Weights of a small GPT-style language model, trained from scratch on English Wikipedia: some layers without attention.
Each number is 128 + 32 x the weight over its row's rms, rounded and kept within 0 to 255. Layers, rows and columns count from 0. Numbers have three digits each. The size before them is the row's rms in percent of the matrix's.

# layer 2 MLP up, 1344x512, rms 0.0575, rows 683-819, columns 128-159
102:164120114150121100118164149144153107072114130085112107132165114071153154116149142131133174096109
120:174065135040141150070095148103091107083131112125138096062161169140152155121124147130147157183131
097:131096146137131101166153116096116101100156129094109171150156166065141116096115100120090155152069
097:130164142113152069135125149129191067064159121140063074130114052029130144138131132151074128115165
114:107154095184151166155181185204118125108137130151128099111091153255166118109147126118102142095169
101:111153146135129125115171098141131124186155069135129121127162110065096091120123053118170110101132
095:112158170117152092142044159103059094138092078113124140061098132131114117060191147143117101116166
096:095165139141124132114121127105153060103161120122102124153113120136139103084150103158107095076141
116:077149157067136158141087102132103138106136108185157146100085114119147186117151156089101174089144
102:156099106190123070079077074160118139138108138116148121174119068099153111096102162081089080130128
099:166095140144151152185137137088103106087159153151131111143164167125116138104153177114112147115113
095:047098113158114103153146165135134140138081131122145130152086128158180093120117166098090110104177
103:115121181103112112130114091135107079160124104117098067156119130089124148194134097101137122136154
103:171082116097115102147151135156073119120073182064139116111139120163169120079119144116106142117171
105:127177184152115175139174085101152141087142133120104103056078133124135079142134136098136149145073
096:107050158127064159109090121151108161137161080174104159098146102138101069136155139104193149134114
095:170167145137091088114132183106112106138100134091111074106184133171087175211076097109095160121150
101:085097121169123142181141128145150139111158090122134143144125135094106124112225113170138117082105
123:119203104145150168145107168169133123133126108155163095187095082094133148149142118167151129103172
099:147143121176090153147080192135150084137144144085071107127124097126145104139118147156131078084128
094:070145143111139164150106156140108064136098139066106127139143169104146156160149098158098136191106
093:147059101172114141165113121155155138109168130117079109124147054148067185109085165122170141129086
096:125118157144107146213143128164150168086085135174131144094159120224121123163132099081158141148125
086:110129106111139077104088139124118145163149093127066083109118156141142084118105173120147118060195
088:234136054139096139070114178116121145130138080195183213143064104168138076106157177117109122128129
105:153118150113075144145164113159167138120102118105166134134110199112129092113115182115158121160104
109:098089126135147119109120178116137097079137120144147177138127108108132236067160117146139135194119
104:184146124074117181066100152111164145134142094151141141165100134086168111178148139164196091094119
095:114140130181191125159140144108101094134153123128101130213138180148120162115157126141166129178109
090:117167071148140167119171152160079144067158105077153112199127067107056153048148148150154106091082
099:124170158023158052160123112108119156119137128137081116070210137130189100140174099136145136142119
106:105160152136117146104136152130183176136212114189153116155096122130123112134094205087080150089111
107:086134108142156134100194175126108157138071184066107116078109176159080143110138085128158114159143
094:168133192140100143119102131119126126136139145100122157163122106169120077144149109126101112077117
088:105070116125196144128096120127084156096163140075125181143187125117171164116123083179139095138131
103:133103044127190098173086186138082083198153165174171106143106149127185122118129132120092154115155
099:145122126120139156118123107119181110134125119155147117177101199152150142177079054147121097119164
089:062126127135122154092138113140106044058102126149114102109155137153138193105136142179127096088129
094:102105124172199149111128142148154129147159074113143105066168099163149138126177155166118135117181
102:159146116125149107058121131148133148135098146053133181177119135038154159161089135107139063134108
106:094142146170153122130157138183131144121143114102064071136139108177140072092173138144129125210137
090:109135188075069156143105166084127123153159111088141079133091126174123141117111094095180114099151
107:171089116133195116141150164167137148176169084156136161073089080158093111121103083202113124089076
088:133179104137145126191129150089097205176138123111122047157181093153096068056119127160148113125095
094:070116087125093181095096126179141150112109096095185152106129091147101100107128168088130118082129
095:111131075146132109089111097137131185134073150112153100148112154124156141116164102134135139109095
098:097141130154130150139208130137125064115128077081113088179113073127076122113139127168168128073140
104:090133107109080084097136102149180119129137123064094234035123147104156083152116156138148173123145
103:132139218160116175114077116176118093069151135146153163124106116134157160138105130133175159120159
096:114142084134128059092103132122186122137114134132119127100089117119110159175105122184087098144130
097:139201161110114111102155131155080031172173157125140115148123158130089126119123083071117123188073
093:133077154173155091167094128046163159162155112086090147124103152147135125082156142158130157154105
115:103120109180181134092123138175108132137147132142151132106128112131120129135127115149123183116092
098:138167077138214156114148143144138165137107101110086132091176132191103143066192135170088080107170
100:110165101190146133116148128110120162092110072141154101156123164153178144132204123130119098135121
097:164127188073153128131173156139108132133137140152134130194111129130136130128082110112087072143100
128:185053154102158084129152148129101147128120102143163076130148119191149134085110162176181173164126
095:108147088135133231141163161078141101103111117160049129126092041092146135132131121166097091124134
121:189101079182121087158168115124149133086058154140124079051097155101136136082130115161157137148074
111:167120172141131147116075180155135152102136117122096158123074142128157149180103044129066110127139
095:128121134187112099114125122128133140123215109178140108092107076146098132141090158111120162164159
101:164130160068165122136119152120113165124136136117158092151089156130165171158091095158046133126170
106:119153110103138217156145131155162157120137066088189106125180138173160146198149050130131141163123
087:074194103168178139134090104122187109155114092102097201132150164099155124112153165144135121075093
112:081138142134108206124120115129123066138111125156115134021101123188097153130120100131075127123157
099:137151158176096150101127141148128117146115090132161152145110151080162213162145143151149113126084
097:179103145133130151153137192032184082127103144163097126070156127151143151057203086129100069130124
116:149154101154120139106081108079087089165122126102129097122124041123119180084149115139120171154141
103:145143150117148155118089154142139096101135072117154158135054124097126122136118107125144127076079
107:155132126129133175123121100151179119133144142108104091108180138163060154120065159124069109136180
096:178163108134140122084115150143136179119128131119129129109158157148151157134151109141140123105134
095:135094152121114221106199176116131132091160136143120167119127158114131081172163080127153102138117
102:152126128076132139102102136092107121066145114091172115135151112167129120138139100183080205155096
092:081158122142132122109212098180149098087083119102122092146135211158100098106074125152131150187104
113:135139094101117135155191109097150093172139124198138134147089135152091087131175212218097019084122
100:191068139073082155084065136070119213139125104143142130080103172213099138117119141163180143140087
098:176123128090086112108127155133107133148141133126097170122195123160094122138131126131120098119175
092:118133125131104090083087096148122141086121066084166101092082124192150146094102165093110107115176
088:118171091179134156100117154124131098069150097090153159059118178133112077107174098136159162126108
095:159117108107093163156125088071135128146109115104150128179087152151141125105139137122126148161171
103:071146127056102082164101082132165108102102148175136145111147089115144065134132116147052159135153
091:084132157124133160204135095183125156176139156103149117075154127143176156126082091164137166058134
096:162120103110105156079153136131129165134147139077085179097151111140097121106089128158122166104129
148:143098109161101120132146077152173166141160110138062077149122113171118149101139146128146082108167
120:153121163180147045107106140079182054135104119171141126137147101135169103100191082132161171168091
108:137131121104075098126191107106141166160166196166093107134081109139139134121112198154114108168125
098:089099109122110153152129098129117139136139163156217137092075098140143141116094141131090115141130
097:152152175130130125154141111139103155129195100173043175091144087120140169153110079119091122126106
106:122158156145179137142080140188156097143192101067130210148172140112143114119116099147101143118129
101:117082117152137158145155125137125140151102120124097204119100135179113129078085122157092156144146
099:143096103187136176148133153109108114089127158111106176094168116130092117122076166133148100110133
103:102138163060094130126166182109122119163097212104123144124228141104113108138093114119119095145139
105:128166090139133085105147106077114125107113070101111133095121099121126077146115096175032094121136
104:125127119129181197150154134154122140121135107139076087138109057119133169117123157139077096091116
090:154094124112116102145119107124149171149074166085096167156111095110134097082183216157102116170122
096:144090130071120135128127102163133119176111148111102170089088130127064158144197103076141151110112
088:147121143099136072120120122127112077141091145129105161115130123114149162195147087088143219196171
098:096121096121100150097142149141133119130145172097138101120163060124143124080091173114137203131162
084:179155116122135149202090198098124122181083127142128173153122137137124120129153087152098134093148
090:159154120149156145104136062148113136130088132103131124097091093163206095120097119111143132094087
103:099171093095104173083124148129194096120131146155116124113121112100079125117143150170136104167103
091:146109156183134139130115174126196148135127162124113153160057133151125144099181086098092103131192
102:106109162124138110113120133184161135178138106112113121118150183162098091080079167096113129122127
103:120130103166144131128087141085103161111136117133105094157113071124109111171123193163147099139102
110:139100106155129122185093165144158105102137142107146088100178110121148135160185155126140077118104
094:188109094154145083150099163117099142145093151144120138117103117138129171120133149098130143170191
092:126128092121148113118162124094163080096148071053173083124067112099108095071128119127116156108096
096:052170120141100153096140104198107177089174112088105115123110137137107135167113050150155178126155
099:085180152112121127142118166097164151159150075146114121123156084117182149128207145112076102157117
107:094189080130127115119121092127132135134103068128176115117086193091143158125191149100181157150122
095:151138152148138148111052136217160072118127154188110143120151105153116153155147135154127125159085
100:119140084142127197110075109186136108130173154100131152139092081198137068156129084112118137101149
088:141167125170155138166106119090154110125165095146103137112146112115078117115192110117141175144158
100:134061112101141128130127151123179100159171101138165109152196084107177135076078126104188131133182
091:160118088148115133112118149154169095161158110153094082147066090155133109134109176200124162163093
094:129149098090143105061125120115128160174168112104149145160135164087127166096132201091142133021163
095:144094123099113132160163107143154094173156185112122070111101131180128091178109146133170148144121
101:108141127090120178130138100149122092189131125148147162153135135154169098097135121203164122117092
104:133122081170083108096079179113087201177134128158141123126109160078118159160189090033115131101066
100:066087124150163134141127121165134133111128115111113158135157127116117197105168103137141137123097
096:146111140094110097138147128086110146150078098129126125118132087117102124099149167133143136146143
106:108190127124155109142112133158139174206183130160085103161163114183166094163113186136144108126128
099:090115123165078188151177160066155138152146083146191147090133190104080094089122163118108184141172
092:205071097136191139151118169132155113095172130178130182133129217157154112131166100137096163161155
092:113158173154168134161098137127142126091174110146110160145118079123164140089157140114174115138092
103:117123137107120124098109143152136144164118143090105099084127125199204188145126136075062096145132
092:157137114181158163161109135061161175133159201120111173118118148148101132154146085161121063167100
123:188170195108138132184134135203096161172085109126141149124130185155150147096114120109101084169182
084:133123109136061088136130168168169135153146141168077188141190071112138130211138129139146146128146
096:166153125128076143166130095105151077134083126116129072072160141128085166184115122155160172131088
100:152121042122105165136127148142089118111145172093117123131079157121095102155066137088171134105135
096:166186096114080161073175134094079106107182139136139113135175077115102089127155180178203156071166
100:112147117146102090125143078100096166134071140114054167164138098150129145052129107152184124128134
098:138181098147136080169144095114113085129126141178125129129110108147120174117108138117103156073129
102:053149162151151099147121118155149148084094121103116121098184106028106168159157167161093135124103
105:152130131124087124107077143128097089132096164105130127144118124147118113110063122102152144072113
092:105084215108103189136146110132126147095144154110119131095118117192087157136170159162158172118138
# layer 2 MLP down (transposed), 1344x512, rms 0.0693, rows 683-819, columns 128-159
099:138123149119166133183123137181103165124141138088171102167170171112150114116124142107128103100067
123:051151042142157126184163146148118053111189177115146199102079172091134145114095176121131066118161
098:167121086115143086184116148079109133140150107145147181171178120122192168115100132153094121119131
096:211137153083181168110085159154121069118147108102112169114113143079097138153104133125178093145125
115:065106148162144162104166110123117143115175116196157175087157173134179123118158157122141095101123
106:100102101167124081201130103108113128145179113076112115091157167147159145092178141126095187192176
098:089154105181103091115119164138135134158117120102087115091177099120110083081162156132119084109178
109:120174109133099156128137155145170118121148140124100094171096159189085117090092132079139188107150
109:102132085149118154158107112151129141145176199122147155158153074125121149149146104132105192090100
096:188110078160146091092170144128099125186144085124125103151191090150174117115107095140086144123102
129:140127151099133103210109091143089102125133064131071133163095087135135142116149124125113174173120
099:097089164180049101189172114109087125165084109166053105095179087119123157094147094172108101150100
098:066132170129124131182131107107182137184146116109137169114215089156081169166145143102126145071138
095:138138100126174085148203169069091143136079121138155137169097164094125118157203125079136146150101
105:071205118183091163158206143074137120144153114067161120108155134196127151177107077113078074104211
089:131191142152141135158128151122129162138141105062131123117110127083137164107127174226073160107123
097:091113150126128130175154147156113224133176170152107131112107119085202144161125139106097122221097
115:170179141173159079097172161085157112140128118122159134162087112107149142127109103159056150094156
106:117104100128146139159157154060140086115132087158131127134085123120123088119112131081120092144080
103:172141187121089170168067189106180155125098117110127181149079130135095088167121154133103127096060
094:114166080149078114146149158119096150124171109108148126145146154118187207098164170160223123153143
105:146098199080103150139138089077142141118150131164123146090129149142135150138093100076174160121120
090:159117128163099133164132086100159091103157127175140157179156130122138161111139145130142182151120
096:100150060147140124090074129202100089163203095133130132122115165133090094119110143137156118137119
096:135184137157076123193118124105119171155116163167100150148171121140138042137126131098083168114097
108:141171157126123151152158050115151208141110108130122118239163224110158148075091151183076104107127
119:141109177184129184106107165101111165126174068120103183139139145114130137178147113151165138117146
100:141118097148099107123140100149140059162120080135091151180144088149158133149094144132150123107162
095:105198137091171119144115161129124175167155165185150135112151190085111094117136204131168215163179
101:132134153143126139103129138099182138136110159123049126142122082153159108190120105142117127099125
098:135118184162148165158157144149044123094133149126165103165184077113131174140154058113153157148173
104:122120105070178091127067121164055135181139107157146140131157122098104038129155176087137138150084
119:153122115147075097093149166139162143142098164137186097077182098159112179099210110139152166181098
099:152099138146155070115163167154176150159172150094142094137102132152121101139152096072123122049182
098:169114071085110122128139177154084139100161097155181121149139143163108076179060111109069073141158
110:180114067145131187166136135085086107125168138120129095098157106072107106159110086114045079146124
097:184180114179094065137185139076050113142091135124112105116141105093134135130136180097116082112038
098:143073130125110075161114150104171064143131131107128193077110131116143135145086182117097140148140
096:083143121179177125083117108077105119029165091113120138146195095136136102087134136153111104121157
096:107103076179121118072142094116118148134111151064179166110130116127148115076092164098144126102178
100:124161171152146157076148161124133096175121150145140111139161149068153113118148147189076129147172
095:056157115170127116165118089103151107106132147082061126150104138160123097102132105144107074091166
103:143162124171113139135139145099137094142111139171130121113132065159065165153150147138099133160138
090:150160083177105099098139140101144157140152133137118119109108188101107151156114115108152133129113
104:125126118083134135121116155184125121189121141095130147128163191140178134139193069148118148061150
097:185052073145178157114157118165071105123094118117113136127159148114137156166108108151120125138162
092:092119163125097156069113132127103102136071052092164117113127168099112123154096135118098121147079
095:127172132132124188128135155101081077112089148120173129126107144168112172141082110123178131160069
103:088143078088076108110140126101123120126115123109170081121120128172141157111113121093136106166119
099:149146143141116173145087157089182168086131138125134047086123124135098119183112145169131158045155
093:134177131086096111157106134106156136120133119094116082095175180147148133092111144105132071129158
092:099104109059107105134100164102129163106144124153125133105179175190073220165089159149116152113127
110:126163067118134121144191189128067091133147129113113146121077140151082141084146116149123133134057
101:130157104147117148091109146164115114151152102130149155064042129127064162167177182125183136084069
100:161108129193125175132130148156091197130122150127138141092103087131140103127134152067088096070141
096:142196123081126119099099149069064127134102182173142181136112140080109176134153163123074100108123
134:037134177119116096105106109129154182119157081173166113124100113182131127090131134144113127136107
090:196165128127159089197185073165141170162066125067123112123174133155081173144106158177081172146111
106:096203125083075149107149115136126099200130148149168112117116154117170137107133176149145072068134
097:196132149131131134169092111110167209129098064147164135137127119085090138107144129176101101088190
090:093141126146141095166150163129163140147062098090119147090201118129164143098164163179108155164121
098:107185179099115155157141107154141119166171091173130112136120108145137150095142166148111121085069
103:125104134087153166187119157114090103119124119181199153156181165156131105133141156151105178154108
094:135157163125126137094153149145082158114099134141125112134116083056129151163151150175070146153109
120:116128173145043137091105064145088122170128133129046225120137092149076120151112074102133165120139
098:095094153143138069129146152100144093114152183084118103164083070105107165135133095105074115122090
099:125120164091096102095151170122123094156109091140108036100144195090110081091168174131096165165112
117:100156099104135202157125098153119114114160158122110142086187153137133110101127140142061082150137
103:121118129104110169196171119131154104135118050134070164146162088113122105104072177114151109112118
096:083168114139086068104161132113125144126173144128156080127111115136130099134128115150086097109105
096:094102150115112048175143122139206121129148128101136087102102119178114090147108143143127084142168
098:111158186103117115111153134112134077124155111091108094133141082146167170113110174152148190109146
101:142180122147121066090131081148122113161078185134130083117086130101142176116093139134146115122114
099:168112104148176176167163110167087152162130107100130124124138140121116116071104143119099131167117
107:179142107183098094143109193099078136197149133170075128045159109129124159084110121085118086148079
095:088112132140142072221086151173096118137160138123108145117126110100151147154112125159147140148163
092:091153138105109137093109092167194089101098123103167139157106135145118135120143134098159153111105
091:111159131097147104137119124085138145094136119172128097172061135117167112145146134178095127122141
098:093163126184103103103139152076054120143113142122126110136145102080190194148114110148097123160117
097:134127145161105168090118065104146122149130122149100157140127161142192129130068075149152120083117
103:132190103184123135157157099086174136126113142100122189111181135136167122089142140153160141117137
097:103101065142120152074079149142118109149159047168106133133132091064128080112089140137149174125146
091:191086112158140053097130165188130095177174139148155094131134105109110107142161178123130136126100
132:134175104140139099159109150131123168144136120099183137089138142110158130097124094123090140086156
118:141147075156104161176114147143144117169114090132147104135142130061110151152135111148140107124165
095:142135095147094158167169144070188149111107075109084118094137146177191140099147115124144118205174
098:171164176085175163136159070094100020167143118118124084102134118105141085128123131112148115149076
100:158119145077130118169151137099098087068102080134164167172220093160134134117110169120137122138160
098:097091176116116081156119170170154116133124098098181081119123125167177143085070099061126115144133
099:153143151093160113140133114175148144136134117137161194159105143129139146214132168187152084125129
098:094097130164087157108150101123121165052166144124169103110169150122122123123088129168130189135092
098:127114162082171137120116029118137142166107084081109077139123147113117101155097167134114058150095
099:136132101126169140140123121160145053149163124144154084096088111099159109178124142138123156168088
098:088131094138129128109174152092134131137086095097175094152087183110109137127081143178104094101193
099:141177120118175176061091092121094161104086181172136144170086132162100107173116134146142077115092
092:128127140120168078151073077101138140129113102177200127182062161078130135146156124117157086095134
095:114118142112059104096119135197122194168124089138074139083133146098159110096132138148128162069186
101:117163193172181189086131106137140092138101092131072140152107169079139124161150101127087171121116
096:116115135155123194112131105049078108115059114142141147125143118110153106146127102153123100088177
092:138158085144068150137140102180134194099099131123091169107088138112109085155094114152134103165100
106:150164129126182111049156111144118156071134158062138091061157097161134171140076129107084107142106
099:111100130116157102109142186135107104178116122186161101144158151120126126105094126168138175172138
099:088175122144091196080128088122145171144092130102153111113169106186057106151115165079128148101102
102:193083172083146135132097168081118141129143130165154147128087081118179170181156151100143107128100
100:060103142097129125080156095161076100107135166110178096106177164117129120108073118119082218134080
094:151160148134175147113137168156109128102150159151154163167076117085151144187053161098119086119139
102:138136039110077163156135049088116100136133143074111110142089162102105094141140155075175138143147
095:134119105164113180087134169110187095126111128110137122075070087088097147135138109167139161178110
102:112165166177115112101150090096137159139134167144123195125142110073109139138202097164186136133148
107:129085174137097172136163114112150130170120090167073158114124125126171116081121128167100120129130
096:099107141119154149139106182133124109105061114087090127081157142125086152125195166114154114139089
100:117100118143125142142114087145124083131187125141125158160131139119079151140092135120114101089125
091:117085153169079090116153098167160158118085134065161081148131114111135159142140168141148120152101
091:135185115160075163075120149114189074141129079138158171093144140143096126082134124154099105123095
096:133145147186117087129152092103177159116141198119144065134188134086176091121149108157136155140161
098:137110141122125142165094126137130129121112115093195094150126197047096140136086070085117133120123
104:118135146127089122144092102116125158133082192121150093099151084159154155096122159142114165141160
095:112145123021148190110116138095152065132193126109154117153163101131151110120115136155096151129102
110:143140192167136071144104159096096163119111109164152137127152150150147138150140086092151107150050
099:154090137156101109158083108152091145102112155106054130095115127098127119143189102136228171162192
091:131150111102144189149190093121143075104140124135098145105160135106156122164150135118187127163116
098:091148159122123144105110094159083102144119099164034122162058198167172103086168148133166141128151
096:129096091142124103092154139095145118164123121163096106126121131087085134117126133122118114135155
100:175157101115088087116135105096216103152162150144115169140142096182105109133149129131156155149205
096:183152144175104164105190195160149132132145093067124170104119075215116133157121147112172111059155
101:162133152165110206170151139157143135202118121101116106173178169066102112099074092178163116139085
090:168204121145119145141107138181109134164091123153121119119119165133155105164114122131079104144126
108:136105207092151135120110081138152113160134164145151111182174130152158134151108133099152084107122
099:132088135125137162155116115146112180154125179095120163141106140096136182089110111158077138135090
092:153179143123185084194134110144062115178121085132165101132082148082071158118154126118133201075131
095:101119040108102065091160143101164087142125119099146152078144128116093045103126162152113160127136
100:118106086114144107108119096154101101091146142111110158096155177116161125145113140197130181168088
097:175137155139129142129163160082139145099146123117081089106075084081099129107029105146117173119118
097:130184107145114119094077182114097135136102152164108094170168104116163126097132121189158143101116
104:186094171122104117136112138110101125112166145188151141147160135103121118129096117169127149098127
114:145141179118172128126094169135100109133156101158197110090178130136137132168138121128126075068169
097:158142190060105117065086112107062075144113147120083161117115087115111165086132198142195163183054
# layer 2 MLP gate, 1344x512, rms 0.058, rows 684-820, columns 128-159
120:179106185088019108121159123109123167122134140158115110150177145124105145152119181133195108120130
100:041122108168117076114179110145124109079133133187089193130124120120104138110103151138122079131090
099:128137111121088072137137125128089106174174106119124192117123135085086135069104136115111151130066
106:094140152203140124162133110131139146114211077131063193096125131115161125118179126103152148126174
112:103161091118147095152113130066149157147129112165129147162128165168170109111128111102120144062110
100:128180126169082156129102144143089162144165127120165098112171124133111151094169139089147052140140
104:126156125178111103103173166142136082138156129180087137155112128152095099122068097148138094154125
105:124136141138143114132201111055188098138109153093159149126152191112128089133080093143128147117088
099:164161127153100100152119112171166107075135070094131142144141140144120119068144093125086109137125
121:146122119142146188165153051209117062127164110144139158145122126129083167097189142175121192131106
094:183131117096108096103152112177123114128120106109129101151129181100110116154128120123184136183148
096:135155166064163091135123153139148140114079134124110135120136152120090073159098158128100129127124
092:131145097124152131117144058068144158118057163161117183117166085113126163106103100143162146081210
095:109116148097161191152132133152072135069106160205124115136084104187071107109159126147130205177127
088:108134157157067084150150173187153169160160094163160126137110136147113074122121148095147165138135
095:118127112185106094127107145154166161128126166132095158180140147114148139118096134173156123109132
105:198125179149167124153175171121121104145214083151144130153144125076097078067184132139126151110165
105:097119096144150101121125132162104125099088144124134106184113142052120130187093172156166126118130
108:095090119121100169144175104136141128150169174144126126133166091094074161113117085156136139158123
099:111125075196105125160124086109175088081136127092104105113130115120182203184151088154105140120175
092:133072135082120138137158146214139157137143150061165156146159094124150155190175164135122144111099
087:141080167057176149102163134153160104071138130131134101153123164123118103119108143100118094124126
098:100107110154132121090134111127134164093095169112154132140141149164093187111126089093112166162138
091:110132100128102077108064187108126146093079167093118173079082113139088106157158125154121113082098
119:083089137131147162109099189137171177096149189152091056130107156129147166104096149121143176110177
132:091191044096123098080181124146149166162132065117133070114126093124129084125171104194096103137132
100:153138170097135080121156132185134077136144173166097126152111110120154127152118142154112104106134
089:181153103128117099065153048140148097107090137129082073103143168123131076115140100107139174106118
101:143125108174150174099090179100143177210154091128117152176100115162160107110193110119147138121057
104:182163165094135136161160140104119170152135073104180138144113073107098129127103124128173128039156
114:119139113110054145144138149092111113112108085181163092130113141116097081158179151138137119141102
102:119159141199150109080186183128076100191124169124115109111131138142115140136141110157105127119102
098:115120118143139130209100158156146167111128168130187134095158125137071122151164108089142109114094
089:109071164178122183167065135128144089176161095149082129122156153120158134114156125164164133083137
114:112157137117082081124184130181138113068173158090091130177122144165110067164183158151095105133112
089:132084120131166195142154161115074148140129160130170172092051084160131073189074117142096108126174
092:132092150124093156155104128101123126148122060131088123133158131075126123108162073129174122166070
097:122145035128135081104122085118135194137098146194128150100142137115119115145111123149129104121094
102:145136119142179129160130129191153135232195114123125168142178135141104069070079172107055108179096
098:193154124096095146129140067129145147125136083169139134110185161101069130122158210114088129092099
086:099098099174166109132110105153134122122123152169135164157182178133193151142139103145105157190172
094:131132167101123155152135101101075155161181142130138141150191146157155117068167136082162110207100
097:152140132130149144105107133136074116168124140155115165141153099165135184176156124072105114128178
101:071110088177110085125148092117198151110130161143111157186142172134098160137087104179148200144070
096:122192122134174159131074081124055113079194194152096111145142148101117165192099069100123104099137
100:063113181105119102096110149133147100125174132140094157125091075086166095128185101078132077135157
102:128137119094154147110134083123134188148091125119141148089198167091161118122093147125069133145144
102:160160152231117139184161126115149123117191150197151131111093102099103133126137169167120078072081
098:092120083131140094105134135075118095127082166151113065135154162142087119170126103112176100130130
096:069124067136176165145113128125133147061124107169082088149110055105157118138089168142182149146138
086:119141089171133093130093105106229118177100143094138153141196148124124149099115123098177126117095
119:125149219081158138091162064112213114038057148120163139170094096121116167127099155118161110129145
102:093167142163118167160104132119092129136129117117106123169095102084157140161173117112133088169103
108:121100121216130149041142159144142153071102124120118105119213137154192148150187147177130117128095
099:155130096134156124108134183133105128104161111135152113091167121155141103132148148148148108129108
136:113173124133109144163128151137137024113106139204129117145085130088113088125162076097138066133136
098:130147125113144073155154166132099158124131133144167097142108123121195115135133092083161139131153
115:168117148172134086150058119143152140095102153131133066100140162116096167075096095141109117127121
100:088141094119086184154128112089104125121105067133181172095071105176117126138128115106081140110139
087:157167113119056047168151083120096150146143065152162083080140168133167074145154136097110151114136
100:146144113116096075104161126111095108125193076158173103085114072148161114101171154159081122150129
103:157119129111137070109148100096083122140144105036090105132158090126148121088173135110096085083176
089:165132131091165179103126098120171146087122112172184160134186119166204101155135139083148181152165
120:138145115139126138080122140102153094059181121182162093119127138120156158146232163153137100139155
093:109091105094194088129158156093177108158175051162099050145144165135089160138128131105096113063173
098:088120144184080123165131100098134101074100123083156074152094137165115184112172170141135169134126
097:155057096148171091162139131194113142132083109161173128161099149184151108110112164126068125093123
104:136141134087081117137171136145114170117126124115142142088111169086129095110112128127179096142117
103:099150070138138122142120084189121107134196100090129181129131167095137123116125118067163150158121
093:090148139044096166135139125138137127091152098104121120104201103122096096067081092131134159121137
100:163153077184107097130141183096121116138121082112099106176083104105117137140126117200109101168127
102:096149142171094141105136177107115103177106147125086066109107153105149192127081167153155133134143
095:131165114157080087154139127154163214075093102121119140113147123103117110119118095140098099178197
099:137141122123139132157146155084141149129166203127108116122108130151122137190160091125154160134093
094:210120143166134136057138071126140155128149103121128154107111176169094100163165112069147165157120
092:124108180182093111121150115141097147101144110112113099179119113154131123184116198125146113149103
089:099140110138120166087150166086128181127159109191133160099211133199088174120148100139138111158149
088:152109125084098153152072080080111149154124108206164168133186088125172128150156117192127133075110
095:129162138069107093194149098135153116171129075120132107087114117089138099121148111122150138135062
103:129104143146150073161178133089087211166179171072070097136133147093105168100106159115140099127126
099:078143188196079081080127127163095149141107127125117150105135157130158125103118122099103148143134
092:124169155090136133102098123169113150156109167101128035140091131105125153126087146156141112126111
112:152119122165134138106116146125131097130122104131174198095126135145121057057094144119159115171083
111:083158118138151113152096156094156141202089130152129055095121133104150184121167139072079118137092
101:084165074171084093117132144128117129106153077181151083073105102116064141189168109134099127150191
102:141153121152132154103131092114124136141091108114140144119146097129171148122176096087079154128168
100:135156103155162132195157130100116158155178140135163136143173113140046125138149127094097156129160
108:132105127203174163068112132126152091131150136177121186072122150135104147134138091151074142144120
099:151098125149121114156090114153155159138135106125172126165155156112152165147082123084116110106161
096:122153157123130099140128145090126110179090086143119087127149108106113147167089141145123128150121
100:109148139062114165137157123137115129146167115092137129198148159118119155182149121184084091113082
107:143133155125128104090108120133140143094185140117136160092119115138179127129160172127113099098170
106:130145105136132131124124112174094129168153104133154138118131122129101102070124159078211109118071
100:165127073138126114086124161074120152127108179131113129160103096113168109108121173080087150110184
099:156127092155138112085146093145186128108146103137118098168185141077113140117169131154128152094077
092:071057131120162097153184131089082104134151122132135120147132082121131190127143111097123125128168
099:101145149180054098123108106115129143129156145129187089142135146150130177147130171154143119135144
104:115143107144181119102120107124161179106129128123182089118129080113098095179100152112138112149143
098:072087100116153191127143099112058132127141094095101136206106128090156122133076082145177129085138
100:180187085097148140112132126122133181180096144111137103169101136086141109108149177114128170118181
097:115106136151081111153153158129097125133087136118128089126104106128151080124116121138176147091096
102:097129141122128153092137087111126150156142081075116161150183156109113090102131141134111161157069
101:117110118110128101109089126190110133164122132127130113121155103101158168189129117173118146138124
103:168119183126095133115088102166063131116109128123102099079152125084170173113180165136175086100132
097:155121133136144134119110163150137133135083143107117162126128162145189098160123117143111119111145
097:090176119123168095150136163108160085144122177140107141113136138170140132109142138076081155147145
100:113154116099167190135165094120113118177186162087112202116108115090099094166137084113127159114194
101:142079137126096092127115137143137123054148143111130135114163116112096109174143152135113180124100
098:095124169119082144135045063133121138144195136124158141111152124102124132144118148192141133144103
097:169122131193118062169115140170105132153100145122140155070139109071193112176103157112156070122064
102:164124145138125165128120155171133076117116155094133082177140072150172099209172152110077067103156
088:147081140164125093096166102108065135142142119060181133148158141155054139113142094148104134120123
094:117072116187104139175131133144156123121104085168111094106119136109125143128123173148165154124151
093:124175109122122109189144117135108097123136161094134148112122128176095189140083168116154110159165
099:109085118126114165174137088124098105150106129153082138120132175165049153132117130157187173182122
105:134137060081087168118132035123132106137084107094132105084159076156135104142139139083111105120145
094:115136125158128090137101193133119126158134114161139123174123157143149106164185170092137078088107
103:130171126175133059116120099167105136084204105124078112126111149127119136112163130145118052084074
109:130120112164124099085086118069133157140129122151120117125179146154104150138154106138148153173164
093:182122152095134120111151113186099099170073137079158144137132181126099071131125127237172146117080
092:105118155138129110131141060159066126123154157139082081102127095130117139098144124091139113150153
101:094134157150146177128157103120095126068157134144068141183112179082109144118124149129106139147125
096:064116166111075096132157133121122173161037134115169085087101091143089126120062146086113107119089
095:143146107156129177154109073109051175120086133149142126136136146170119117145094155160103151176078
100:148157120148108107194174128119117129101095087078088164153130226104094145120127086123138074097142
095:114120160101110134112145089111137092144145181123140028100120173121098141127199121160127169171141
116:110139065154140166122081137102103143112132086192136130154126138104148151167077064176129139159070
081:163147118150079150155169108075108057073147158186097107144207119166067114158148148147183116178149
094:154110119134178118142081107156179156104075109126143109121139119180063097167086097156127184101115
096:135106129131159108139121088146148144123160161115113136140130071112113093147154105113138110174188
105:093151110108145175112114071111128093147192113108191099096161100143118114106108181053071134130125
097:155123142106113121158100166173118100162142157129113087167161071153120113092090174097090191132114
095:137123220152089169162159152078085119138171140148122149102236114056160158113085097119112136086140
115:061144080118117092116145126158153119041193109131087119106106098166171118084126086096204139159128
125:131138179178150107175076159147107096156084125061143133124156128112106111082107082174102084070162
093:106163122167161173131169167162133168020104143152144166119036147162100154193110118118173122168130
098:117114142152099050148129122105196135162109166147169070109190148130159131115173125129090114143119